Part of a small language model's weights.
Size: 16 layers, width 96, 3 heads of 32, MLP 384 squared ReLU, vocabulary 8192, 3.35M parameters.
Architecture: RMSNorm before each block, rotary positions, embeddings untied during training, normalized queries and keys, local attention windows, gated attention, exclusive self-attention, value residuals, learned residual scales, capped logits.
Each number is 128 + 32 x the weight over the matrix's rms, rounded and kept within 0 to 255. Layers, rows and columns count from 0. Numbers have three digits each.

# layer 9 attention query, 96x96, rms 0.169, rows 0-31, columns 0-95
127127131146089152116140132098109142132115128131145120130123145124135124115134151161127143114154128131162151098121123097149111144095121133102165106142175136111159125138119133164083137131108097110124150153117151129115132116160135154120126150119138149127121125136154141096116097125092127141
134086180109138126140124158132106158113083141180097109131153157154149122128137135140125120150116134112116090143114116107121143142153135094134082135125119121149112100121172144119147154141127135144116149139189107135120137146121154124137135133120155168161168135095155143090117157086146127093
123138139146130115119144167175134160140150081116109138130118149142123116098148110134138135190116115139147129131135138151143171158133188127114122118114148140150136114123140140143163146136136166152080101085108132132110134102142130149164082117176120120112124129129127140133120097083146131101
108128109142119132137111084144164063133141162091091102140139075113093152109138170181123155102110129100145182117117166083141088159131124162175148125148114153144099169154099086143110116109159148138117089095120166138172095149103129110103124109120074133134109091151126109103135118132077121153
140153146137116107148178165162125118159087161110090138183096140142183078156142111161146147158118120079129135144168147079144125142143142145130132129136161146168082129131127131127173117067145145147116121137142108085079138100092127172143162108111156153139161163157099153205165170143167139120
184115149168147119103114116116146146181114148068076096216117145182159122119140120138145138130062137129099137120124118151115131150169125085151163153083147111164117093099109144176129124105157165108098106143144119108094114124107168139154145091090169139116166152159084078168096188151149154165
129110123147139112153113174144186149149113169138129078139132130149159093126213091096152141171216142145121155138121118133162082176158144125084110148107096105136159111133164157102174086074168148122153126130133149093103131163127195129091152070122079090143159123170113077132107152090138168086
118114127120142065181169151170168195220083155098115120138072099170154089141122161122120202149182128155104126095123148121114169148093223142130119131159089183108124123201155137142176122141136178129120107155146060122129128100133117144092199098109158141130197132133134097174123193115218150096
103147105093158141133138164143080155168096146191127103125145139105116128095066063118083084122192110135126165095163144129148126070138123168164169092144126110052115198166058130147126081153130102106124133128110180146096144173126151180101104093175100168081160118099163096147071142142095131112
136135113107135056132126066178154165118110157121070100139113102106115042099159145156083118104149151077120170114065157173131095125114121087163156125101150115047116157083165131091170188086146116159115137148160152134151098130064093116107133120122170148151098109121087084123110180191174221139
122102169139082089090132174149141112135128071132131142180131119086167135144075121090140164149138154168104127146121145096144140166089158162110113143135179128101177133112121090100102111098188154127079125181077081101136123122149115179147071136118162105071161102101173176125121122216146181093
161140132118175117153139203127079147091183122106054151087138133089110097102113113153151146113168058081132129142170151110148093100150121128137101148140165005107165138154137117090127140131095129108107106146175149121115094110126074130207142064152124110100143100168093121121101111105057083142
127204081106072138139171083123078152075214047093182148152121130105117159139120218121076172142090055053163139102107115178099178083133103161127107075155208126084145081111209144097127107194125117184116060105145136127166160162132127154111124178181136120132128126093125188135141101132166103160
124146152166175105173180114086095207103190101067189104090121113125163136173125155077103125107117030085143110156121158144176127170163121178104093177153142190115073049118172153142123152138122098157165108105149156173109144104177130146138104165123162076189105086117067135188147151142119120090
124176093107081125105117124083095122080169094095141110128115100117132178168111159165092134098117132148178135147179124149125119100109139153106116151155050117111146129153120109166118064078138153130120180153099166147137069142148110106139155136157118106159153140127111079199099086119128131157
164126107110151116147014159081119126208127131200159142113167106127111184091116089090147153159152118098125112149129156164212141143138170103152142098127158148145126186102107134129149066084100160168187096119106188141128116131169152098102132129119140112132066106138142113125116080075139056104
128184172093125128152114131112114124126123150098127161100109120098069133123145106105128114105111124092092137142118122133118112112138139152138134152122118107161138132130110136115132091092109138118131089101176144110140160090132124150122096109159145142105110148109122136133126131123120148128
131146130135107112080105091174125119130174130059152148131146134149088114131135106129096134121098143117114106135103144149121102152129113132117121105171087108101159112112142125109139142117118106104129125123120165105138134132160153143122084141145139136073117115098108092116114154142139124104
087154105081109158097094080190071129096171080113135133121133113120082144081137153121117097063112107151146156098132101104107107126108135164126167098104100101122158153129078139108099104130131099169130103115151162142120136135137085144085120116160064120092115112104113107056118111166106136138
109149127111104133142099136109097128082159072140148107129155101121154176103115128088119102144145128121155131151093091108181139079104135145119077073218091105115122204092171131142111118144114143177145144160122145130124174129090057162111157148109053125146078098109174117128162073154104105135
141163116192143152151120160139105054121161108164150129111127136117087157139120140138145168156096081072172133150106127147105137129122149177133114125136123126115141180087162151075098137088142139154154131109145114112088130140077090142143120139110090125126096147123158098128129111106106118156
115065160184182155159123191138162114192120159143114120154128200145117160124131145153163140133126141124144087141147120155070131097120131141200084110102151107081107146095149137127139177071114139124120122138164123123147142091108129154130121139113174132124125113163116105112123167125154112107
141075112202154100105193157190178071138007165125139161116128148105175072151186183098111180155170147139110126140133160121045094193160122111134121099124130145160116081085117111102081141155174114108092115142101121067117075118135195117163177106135148158159075119138098166184136158155132144105
167138164213096135157205112112131156194097121156110119137100134152118140132147138146123150077103167149123150082123124121128122116141137097109212120094186147116114131130143129149082106151129098099116098158169119160087090104133111156097133082163135104089096083101066173153090114153153116152
155132109034137137118106094163127107147105143111052104133129083206089111097069136125156148081106098163119051119172155101133119140179141155144169103134076087204091100134081135108061080130132115093141132119209160139138129129140111155089110170152127131127156121138143107133132101142090150070
127037148130131087117119154172195147130164117093162134133142075201181141139143136078141181175120188178138215068119145188089136122099107072153118164142095154103195095104152162125072119133094157126072122127075098147097162093096153155067111075088124133182188156089025113103110153131169141090
147126048165137185111149160153144171078115075043143159142177140101141166127140159103112108064172117102181138110124133131141132114087114115095166158138180149114094113132084112084118140168126141111126139032136099123138105095149106159131104162192200126132146138142148133144157086155172169152
099164087100097158176122102095148113131071093176086156085176095126108153144133176167129086144140132103197105161161127089094102195124095104138117155111114110150165162198157074136052114152106071119075166135128124117154112185120139147064106061118117150083092124116124141113153172144128158191
080128089167143103180092125125100192095145111108136083105143149109168129116114081082152166133146136080075130124118146142087146127106127082157110145120122105194099147128086144142124183150094148159158095114138092168135136173158105138200169093138092142127166165176124124122139092130184110101
099165126108081196116106070149114109108150050116161142142138096142104105089087147169110112068127108160108165086074133127064132128137154145145194107174147126090053163145145147118127153138046116185148082145082138171131097094104090078100125112141124184120063123138141144113132120140109116164
105159126103119106165117216139088151179127172250087134173128153152138139169127125087144081161165119169152138135151164158068105119160072123134151098101088103065098203128111152136157189114095123122141171184124117184088192134122095107116099103111147168092160142171123126136155123192157127130
111133111122085092182127117083168094158113095127148139074189168184133116148122100119070121120123144128116116117125100117093083162200120146136148089117091189159109141171079117069126166119128088093075085116194179122122121091097095127149112150109167110135192138141140125115178103121160137059
# layer 9 attention key, 96x96, rms 0.172, rows 0-31, columns 0-95
122141132156137129162163143151177157117083106160118168140109130117118137141093163122150130129105147108102118134145141103143136129108121148102158123153116104106080137170077124131133098111066117115124095113152128149134159142135118145152127151126142110111115110095145146135113128169114119145
139156089100147130124137097143173130128132110153146103140115135132127118137117147142092156112112133077125101144134121122128129119125131130133121150115097152144117109130163126118118126141129131143156147118143113098102109117122085109141130130129150074151076165150102143119115154132156094099
090120109139102158150107122122120154124110140127146144142135132097168110105123154150122122098165120150131111141079129132121093154105078107099119111104119120112133110115147149112086134105179115163136116130136134118159124116146098128091151095090130138134106121117132132135113154090141129124
124156146079128099154132147118172155135137124105117103123099121150091121103142137133124124131116169124152135134144148104105066109140123132117151128158133114127106150107131060166106141105091113110110080111170180164120141139157126115103150147137117109114132092110144142135136169102100154149
112129116129134141123103127130157118154114153101139130131130119109162096101104129105124133100124095117132122130136126120151137151121125156083115152127116147090140094100143158116107127146107133149152119117124090110123119147134144134117141150136120151133152128125113117147115144132113138131
108106124131148126113133126147180146150069162106162112119106142148145096119107128073121144133104112115143122128110157117135095169160136109138108122095158136102079103095180141122122143092142139145128152138108101091103100102159125158103121105111101175120117106129077138186153153146093122107
143183123140176173149142099158121162161091093153142132166148155145120119140146097120138135195161085070083117157165076115125173101186133099106104182080151123117118104104164135110203157113131153133111088135152098128134116085139157183151166103113155073127154134196098109169147197116157156106
130086154128166143168113136163160124168082121105111118126090119089072106124110089094127156157130148117105143138088165172117194098131140110142119135139083096122130130169124126124152138119087136130197211092125102117118084117145101147136142116138139094157140187124186056082081133096124137137
119148140174135152109164100084154122152042171171180107103109148138145104119166054099165112194207144118115156140106128146107150140147114067117083178062130095074176117130103099107201115196146060099206146121158095109099088141136126128132132095158122103062122213215155099124088152159159172131
130150107119106099112117076128123130139142171163096097116097136139148086129142161136084098135154129167117101124140099041184143089130100158141080105120095156098129110140089210144128165130087132152086106139155154178161168151110152135086147074114097126121110128063159146111081165147130193129
155174155133076099094097118131074131124164104187117164120148112114098122111108116154092134108135098133168105123145216104103163086136101104125163110143145121153145091135170107055112082050141151150101178210158119100122143146172057131077165171143117107087113114122162151179118153164085121086
149126123116142166186082195125132161104174098167051123141102163092078076135065139106146137153133146131148169127131147113131117170096102110146159145119116113108143123097122193083129147133063149118138193120124139133116082141132132103138135109173149110108188158167129135082103060134153143135
138127119075128116127137117160141156080119076094196183053159106180087107082118139158153102084158068136176087158129187106129105131152115149143086095134109120096136131049165203102099090170135105095086102161090134151154131083157118155046178150194113104087135065068130128153148113163143085159
108162171175151156179145178172051163187190129183096116100153114125167150114061136153167159128105067115119138142098154123155077078105136152144134142103103117105076122115109169132096111094067172140130179114131159155112123203180101109129078156170107150200141134032111100225143133090084089096
112123062110146122140109142108186126131073117130132150100083162140094187202149137137036162115141141103174114156109130139131147153137142137137145165114093112119114104149117147103130092131141094127112049129131165141140069121152101128121143087103156089132190105162167126180090144148085127111
089105115110110109094096127057154137197102146127089148106189138107145129104168077140164169102098152104145158178185108152189136172105105067129122153129169124139114129086120122105129121103129139184194119128119152158189163102179149130124152090139171154175119102121114169116132092132205046093
139145110188149137123130121158145089100137133134111151147100124178136106117147120172122121111112088129157114148092132117114125169115086129136101135133120121139123131089115098142135142142132117116126138116088119131127130116131169137100143160112136099116126162132119143071140135162138102121
138141117132133161151104132147072136125126114098112157132130115069152144151122122105145109099118123122147121151146138107117134117094116133112160136129145156104150127130119170102118139122149114132123142113118170091155093110093124126121102104098111136149136126126137117115120094125142113155
117149141127128054170138214178081112127143134141154101110111103146114112116135097139147135151119103120119143115150131114158121086102163123091138133098113102113131109115129094169136132114098161098169135127098162128108145141133104119164112157162130114097100139081133159130163092112162125159
154149166124141119131125141094113054119145144107133102117136108126107161112123133141127163118144130105121144089129120133104117121144129153104104114150143099148134150176155111130136113117105158110143118142092097145118160112107157142163095124091122091147191118110146119124141142134135126169
140159142130104141161109180155087128111131125135118157134119098140084157139105152168139146110132137116103154107169135142113131098121106156108135117156098107115165162142105113145132078148094132081113122126131120133149134138107132101127103158152110106121158143118133120125133111086146091159
113126093128117160113070131138104135120101119111137148122127132137092134145169122151118138176154131112129134139158120137111117146125130172093118122134114141117150168104122125125087116146125129103150113100108133092124129129082159125165094167141135099117140142123140134114127082118140126180
087076100118139075201180143059115146099194159127117126114125107133079127076140109164137163074136147100136173061148156155114047135089085153099152113192103068102138149162106080167135110085095129148104096136088136129118139183169123101121145163106087122100100111096101156135112127133086120116
095215121088201081209174159177078104223100107134120159124143133128100131100079100109123158150107177145118129144126078085079161166167115105092177142138131132130170120142131073065178138188052151115120121135108132088132161137123136150080099174130116177132130142076147172121148091163152116210
205095134154159088147122175133184179170079128097100111167126170115090117118022126089201178190131141119067135134140092190103159122126103085130126115065110094127095097138093121129127126122154169104148165108178085107154100133100170216120153086126159101101153148176135092122105176144067170087
086115163065132089124171110179162118090078129118130144075128102164104151123134102126134173108127146129099157138160170180114116134179158164157085116169110127136131097139115151103083105157103091159160154142134140089120204105150163130066097144184117135122078147157083128131131100156200172089
133123084146159142092109131109152204148175131118129130181108117093082147114181135121183086105143103159207166143144148087112096118155109147149141134167083117118114099146173111098108145092119130088111124106129092097068117109176129119107100136158134120137159099098162100153165156170159146135
171164129052131158160144083085118168106099097107106120155117104108099164124172117177132135151158149063111148171175155136140109181121122133171056169068120083177152128143148094123065172106142128130112130152146087096187127163113129114064120091077148162066114145125113094097159213111115139180
087164188134186183153116135107142113158111143136113134161105092135181116118167158067183096163153117086056142124130121138110174060129134104088175090111155141163127071181130076150105147093078138132132096130112094139150078197166150177205177116128067129103126096152110160181132094126149131136
096159117102062107093105082130177152136191053062167105134116113096155071102181121100090132148230141183067133126126132143113146125126143105072078146142113184132098125128138129082160137143080149159157128189089121125117129135090181135104191100119106143156122077185154068133177159078116055097
115159162102167069091150141124118107112144136118148197152153111092101153144106139111142069109200102126164153139145092171076129102115077128088136121065163157115098131160100083036154107075133113137155120146133147116109125121112108115147119103135181109122137158122137081079165149150153130199
159166121131091104144152123091154081074139063109150169067136143106160168148121099138117132069126149156120155163143119134095121163189043162171157085078096105134118106158128137140149121106126130134078143139117177119095086070136091108102159139174079130146185146120119086094134153158142164110
# layer 9 attention value, 96x96, rms 0.221, rows 0-1, columns 0-95
096074096137141166120091153097180145088152143168135129131119169102159110104164111110145135084155104119175121119161135138144148107104095095110158133115126134146120102126124145138122121115076109221083123113109102133146151146119105121107184167166144161106108138178126090093120115118097110132
149104118156158143140130133097153134128067115149182127199132169122083127121091104139090095125152124093101157196129109129142109113172147127113092124085110133129148114112158128092144208092140111118140128115128119099119081081152093159147109154181146131163098188153121153147132112137082111082
# layer 9 attention output (transposed), 96x96, rms 0.177, rows 0-1, columns 0-95
117161168102119108129096144088088179162119132106134162130121108131105160190109154111118111166085147170106068109070159175163129127139129196137097129090106148078122125137137105125144067129137130079096123151149152166131194113124198135139069102083126082180078130110123133168102121165159162068
147108139115114101161184174123148145174163115139082067094151105069156121144156104136229162151140152120103136142133159128140162145134169146159096127125103121196147105093069099121070123104146118126161166103157122086191168140095173166131127049064135124116169123152166147150128128129201123162